{"n_head": 7, "lr_mult_down": 1.5, "warmup_steps": 0}
Each number is 50 + 12 x the weight over its row's rms, rounded and kept within 0 to 99. Layers, rows and columns count from 0. The size before them is the row's rms in percent of the matrix's.

# k: layer 6 attention key, 448x448, rms 0.145, rows 335-341, columns 0-223
# q: layer 6 attention query, 448x448, rms 0.144, rows 336-342, columns 0-223
k335 100:57 26 50 39 45 27 32 45 51 51 64 59 76 65 50 62 57 46 64 51 61 52 63 59 41 49 59 56 59 41 48 53 39 78 40 56 43 65 44 41 32 47 30 44 46 53 34 62 51 52 37 30 60 41 46 51 56 49 39 57 68 82 41 57 62 70 43 58 50 49 36 51 47 50 54 38 38 59 59 52 65 74 62 88 50 49 64 41 28 53 54 28 82 46 52 38 44 54 36 31 45 57 25 48 60 39 49 53 60 59 40 50 51 68 58 59 47 30 73 51 74 59 31 70 56 78 33 53 52 40 52 44 50 57 38 38 47 49 54 64 57 27 53 52 63 42 51 52 60 48 40 57 59 40 42 43 44 48 51 56 58 53 59 63 47 71 71 37 62 46 46 32 58 55 44 45 40 56 61 44 32 50 46 52 36 40 34 36 41 49 49 41 39 65 37 48 55 44 53 30 57 30 49 56 47 44 24 44 83 43 55 52 57 42 62 37 32 68 56 54 32 61 55 47
q336 098:69 37 41 43 59 48 60 41 59 69 60 31 60 57 42 66 43 51 37 45 48 47 52 67 58 66 26 41 34 59 61 63 52 48 85 28 60 39 57 67 38 46 43 45 43 60 46 43 52 38 59 40 41 58 57 50 48 62 62 43 38 66 42 60 50 51 49 71 44 52 51 37 37 66 42 72 45 47 70 69 35 43 51 32 62 38 56 43 57 68 51 52 48 63 36 68 40 38 65 58 58 51 20 55 45 51 33 25 41 63 52 21 70 57 71 38 55 30 65 48 60 37 58 59 53 67 63 63 79 72 49 63 61 42 42 47 40 68 61 45 48 42 55 50 39 55 59 67 25 63 51 71 51 33 21 60 49 54 62 93 54 59 39 30 50 63 42 44 60 36 55 54 61 47 48 44 66 55 41 48 55 56 50 47 78 60 51 67 52 46 58 36 51 80 63 61 32 49 59 43 57 68 58 66 25 36 42 39 51 67 45 72 45 56 39 49 40 27 45 53 25 56 59 66
k336 098:73 66 48 35 24 44 46 58 53 59 57 50 55 58 50 70 38 30 63 55 27 37 51 61 66 48 37 45 52 39 49 53 39 48 48 45 50 28 53 29 71 51 43 54 37 66 55 50 46 48 44 42 53 69 31 60 41 45 72 55 61 42 69 49 65 53 42 33 36 50 52 32 73 49 58 45 54 62 44 60 55 57 52 57 47 48 68 62 56 73 53 34 70 29 79 46 65 45 35 45 37 59 50 61 64 66 43 46 58 45 42 42 44 64 50 51 55 39 69 52 74 68 47 46 36 52 38 68 38 52 49 52 47 65 65 54 50 56 37 39 36 56 62 47 43 46 57 57 60 43 68 66 68 48 60 61 33 54 36 27 39 49 56 55 52 55 37 56 55 68 62 43 54 57 39 64 46 43 50 41 49 60 29 47 50 63 52 54 56 35 46 35 52 56 48 56 44 42 48 31 38 44 41 74 63 53 24 72 58 57 42 59 58 44 33 55 56 49 54 48 55 43 72 59
q337 106:44 24 73 47 29 25 40 30 65 55 38 54 65 36 29 53 54 69 49 40 66 31 58 64 35 61 33 43 54 43 32 67 45 39 48 36 29 74 51 47 52 62 51 47 29 38 71 62 71 57 60 44 56 18 45 54 65 47 39 31 44 48 46 58 64 49 52 58 44 67 42 65 47 54 40 41 43 59 54 49 29 50 44 37 17 50 41 58 32 57 38 45 56 53 64 56 34 56 38 54 72 37 53 61 51 50 45 44 42 57 48 45 65 57 51 41 39 46 41 56 44 58 24 58 36 52 53 55 53 56 25 47 53 45 43 41 56 41 76 41 57 57 54 48 62 39 58 63 40 60 47 56 72 47 38 44 38 55 20 67 33 56 62 57 53 45 40 60 67 44 51 50 45 52 36 43 55 48 59 46 71 56 35 56 43 49 40 49 60 63 57 48 51 52 30 66 46 65 46 56 36 53 33 44 50 42 23 50 71 67 70 30 64 56 56 70 44 51 62 65 43 57 44 42
k337 095:31 46 57 59 41 53 56 53 48 49 74 45 73 32 49 51 51 60 68 55 52 40 60 79 27 61 36 68 62 57 51 61 47 76 40 51 48 41 42 63 37 53 58 51 53 58 54 50 60 64 42 62 39 67 52 63 59 31 35 49 42 63 37 46 54 40 36 46 40 57 58 36 33 31 43 50 48 59 69 51 36 56 54 66 41 39 45 78 65 48 63 53 54 42 51 50 66 58 35 33 36 45 46 41 41 23 47 37 52 48 58 49 43 54 44 46 77 39 43 32 47 55 69 35 54 28 48 63 49 54 39 57 59 40 54 53 52 45 39 31 62 57 59 49 48 52 53 76 39 54 41 58 51 23 63 37 42 45 67 72 50 58 47 76 38 41 48 72 46 65 38 57 62 52 46 47 57 50 58 42 52 52 53 83 42 31 37 54 59 64 58 44 46 51 55 52 32 53 60 68 44 77 46 42 35 41 58 67 47 66 66 45 55 60 34 56 56 69 70 17 66 48 44 38
q338 100:48 62 58 64 29 26 53 59 60 57 62 53 60 34 44 56 42 42 75 49 52 55 62 64 25 60 30 50 55 51 34 53 42 43 29 50 39 55 70 53 39 51 34 31 50 54 48 66 35 34 59 46 57 47 37 59 50 54 72 36 30 32 47 32 47 50 62 43 73 48 63 37 57 60 36 38 40 41 54 34 41 57 46 50 33 71 56 31 48 57 34 33 41 31 57 42 27 81 60 48 46 39 57 28 41 44 43 43 72 47 32 38 33 49 31 55 55 28 45 48 56 44 38 52 52 59 36 46 57 51 60 48 65 43 53 54 61 64 55 65 54 35 55 68 46 45 76 46 40 57 36 62 45 69 47 55 71 51 81 64 47 59 49 34 65 51 58 73 53 51 31 53 51 66 62 45 50 49 55 55 39 48 40 36 40 39 54 70 67 50 51 23 67 49 52 71 53 45 52 51 45 65 40 29 46 61 42 52 57 52 61 59 51 61 32 49 58 36 62 64 53 60 48 52
k338 104:32 64 65 53 52 36 56 65 74 45 46 56 46 38 65 43 32 50 66 60 59 44 56 53 53 51 49 74 44 53 50 57 53 41 51 55 37 56 46 48 54 50 66 50 54 60 43 74 52 48 56 51 48 53 39 62 62 53 45 37 32 57 52 37 57 42 62 41 45 60 53 34 50 54 41 42 32 50 54 51 48 51 47 42 59 42 44 45 43 58 48 56 48 42 49 84 23 49 71 45 40 49 61 37 33 23 48 43 43 53 57 45 40 27 60 52 59 57 26 43 29 35 74 43 45 26 18 25 50 83 30 59 62 65 68 49 50 56 41 57 60 57 37 56 52 49 50 58 38 41 66 45 53 58 39 59 55 50 43 30 50 57 55 82 70 23 52 39 23 34 56 44 58 49 63 26 64 28 55 51 51 36 29 45 55 52 66 32 44 40 41 46 56 47 45 41 63 78 64 51 41 59 49 36 48 54 61 70 51 68 54 61 43 50 37 66 53 49 57 44 50 48 49 66
q339 106:62 42 45 41 32 66 59 38 54 48 62 68 39 58 66 41 41 62 47 25 58 35 45 48 68 56 50 37 63 59 72 60 46 37 51 04 51 49 46 60 69 56 64 52 62 46 56 35 79 48 46 47 41 62 63 44 39 60 37 52 50 58 51 54 49 66 41 35 27 45 62 50 55 45 51 54 38 62 47 51 63 46 41 39 39 64 35 51 45 41 45 36 62 39 48 58 55 38 52 51 42 46 45 64 49 60 62 67 47 61 71 33 36 51 62 56 41 42 49 53 57 66 51 45 35 40 36 53 51 69 36 31 50 37 36 53 67 55 61 50 51 56 46 55 50 35 52 57 61 32 39 51 37 45 42 63 47 48 32 50 39 66 50 66 61 75 53 62 47 76 66 43 54 73 40 47 55 49 56 43 67 48 55 64 61 66 45 56 52 47 53 47 39 65 25 34 36 55 37 78 41 71 40 62 52 55 43 66 79 50 43 39 50 60 48 52 68 66 29 48 61 37 49 48
k339 107:51 39 44 66 45 42 73 43 70 46 43 45 49 48 65 42 68 48 50 29 45 46 40 51 42 44 40 51 56 48 42 71 55 38 47 39 88 53 40 39 50 61 39 59 49 52 34 34 58 45 46 74 59 67 48 36 40 50 42 62 71 62 46 66 64 59 45 45 30 56 45 57 60 42 59 42 51 33 30 48 56 38 53 67 44 46 35 52 43 52 51 45 69 31 28 36 44 38 45 51 65 31 53 43 61 52 76 66 36 46 53 55 75 60 49 35 67 49 61 51 70 64 48 42 39 26 49 56 33 60 36 46 56 50 45 51 48 51 53 27 31 49 46 25 73 70 38 55 55 78 62 60 66 47 55 34 44 36 44 65 31 56 63 44 59 67 33 55 56 61 64 44 60 50 38 56 57 57 50 52 42 72 64 35 65 67 18 79 43 57 68 37 45 68 70 51 33 26 50 43 66 51 46 67 54 64 56 47 33 53 37 57 56 42 47 60 84 54 51 41 42 61 63 63
q340 101:56 48 55 53 37 60 58 28 21 49 36 42 40 44 61 40 38 50 31 39 51 63 28 44 44 53 48 63 56 54 37 66 44 55 65 49 61 40 60 43 42 68 48 72 41 67 45 26 33 49 37 61 33 48 75 55 59 36 42 42 39 52 38 58 55 30 40 37 44 41 22 40 30 48 48 39 39 64 47 52 50 62 55 35 46 64 47 50 47 55 69 42 35 73 61 27 53 74 45 64 50 56 45 61 47 43 39 60 45 47 74 40 49 58 63 41 45 48 40 36 34 58 56 65 50 52 62 50 46 39 37 44 33 49 37 27 39 69 29 53 73 50 46 42 48 65 36 63 58 50 57 61 55 59 55 51 41 50 26 39 54 64 42 59 29 63 45 60 55 47 44 34 38 61 48 29 53 41 61 42 68 41 67 37 55 51 48 69 53 47 35 69 58 07 52 57 35 43 53 54 43 41 58 52 61 37 52 49 34 55 66 69 42 57 32 19 45 23 46 64 36 46 38 53
k340 095:63 43 35 45 27 45 57 45 40 78 64 33 48 72 37 67 32 56 52 56 46 52 48 60 64 47 32 66 49 63 59 36 50 37 55 65 42 39 53 34 64 47 43 59 54 44 23 52 34 48 47 40 31 38 43 41 60 52 57 60 41 50 46 60 42 56 63 48 54 55 50 49 58 35 55 77 66 76 44 53 41 34 45 49 30 40 61 55 61 42 51 43 57 27 49 48 44 43 43 43 54 68 64 73 34 59 40 52 37 39 42 49 54 56 44 37 26 44 45 53 77 65 66 41 58 39 69 54 43 55 41 21 64 71 50 49 58 52 35 70 51 60 53 64 50 38 48 34 66 64 59 50 52 53 71 59 63 47 30 56 57 32 33 42 35 45 32 48 45 43 58 30 47 39 37 60 61 32 29 46 34 59 40 63 64 55 36 45 28 54 53 69 30 38 60 36 37 52 47 78 38 36 56 64 60 68 49 65 43 62 52 61 32 58 51 60 54 57 64 51 34 50 42 47
q341 107:48 45 56 45 51 45 71 67 68 77 30 46 56 53 62 46 64 40 32 51 46 39 48 49 44 53 57 39 49 46 58 58 40 47 38 53 33 43 54 60 36 51 36 43 53 28 41 63 65 48 36 55 45 32 75 60 56 58 50 52 38 38 35 57 67 58 38 59 52 33 43 47 45 25 36 51 52 54 41 53 54 66 48 57 62 78 60 40 45 65 52 52 42 40 67 49 61 59 39 44 67 53 49 48 42 42 64 59 65 72 60 51 57 39 35 61 70 46 57 49 54 53 42 41 71 44 46 60 71 44 69 62 51 53 55 69 59 62 47 44 55 42 36 45 49 15 35 41 75 58 57 63 50 63 34 52 54 56 75 53 59 46 31 62 29 64 63 54 35 62 55 43 28 54 41 60 51 47 50 40 38 38 43 61 49 60 71 47 48 44 72 30 53 58 46 48 49 45 32 52 58 61 67 52 21 56 13 40 46 48 43 39 44 51 64 37 57 52 45 35 53 67 39 77
k341 098:46 54 54 43 40 62 63 55 50 35 51 40 52 56 43 43 65 50 62 70 46 56 53 51 66 64 63 85 78 48 54 44 41 52 53 64 46 57 46 34 49 58 43 41 52 46 54 58 45 20 37 52 51 42 59 40 40 41 46 36 58 48 50 35 69 72 55 69 52 36 40 63 29 64 37 51 56 36 76 41 46 50 34 60 67 43 55 44 64 49 37 53 38 39 66 53 46 62 60 48 46 69 36 55 59 50 49 52 43 52 36 34 44 38 63 35 71 67 52 51 61 49 62 27 52 46 38 32 55 56 49 30 38 58 42 43 42 43 69 51 27 49 63 58 68 37 52 39 46 48 52 41 53 26 40 50 35 63 74 45 63 24 42 53 66 34 44 51 63 57 42 50 47 66 50 76 21 54 47 69 47 49 26 42 53 72 22 54 84 52 51 59 52 55 56 66 50 55 42 42 54 72 44 50 53 75 54 41 54 47 40 23 42 55 49 38 57 51 42 65 59 51 60 39
q342 098:49 58 48 53 46 44 71 45 52 28 40 53 47 49 66 42 36 55 84 54 69 50 66 58 52 64 34 52 69 34 42 55 63 56 45 47 59 57 52 36 65 46 53 36 60 66 32 56 42 43 58 45 73 51 27 45 67 64 58 53 67 51 49 57 52 34 52 68 49 94 55 61 64 67 50 50 62 50 59 38 41 37 61 32 54 27 61 32 51 59 47 67 49 45 67 44 67 47 57 45 60 60 65 35 27 61 44 48 61 35 22 50 53 49 49 53 48 56 58 69 43 79 77 65 53 58 62 39 57 83 38 42 32 61 51 54 48 55 61 59 42 49 69 58 59 55 55 32 56 48 40 66 63 47 59 46 30 44 67 38 30 52 47 28 65 49 61 46 42 42 51 52 47 42 56 67 56 71 47 49 37 40 69 42 38 62 65 36 42 63 32 44 36 38 43 41 56 60 60 34 41 52 77 59 48 44 61 45 34 60 34 63 53 43 43 66 43 44 35 50 68 56 49 50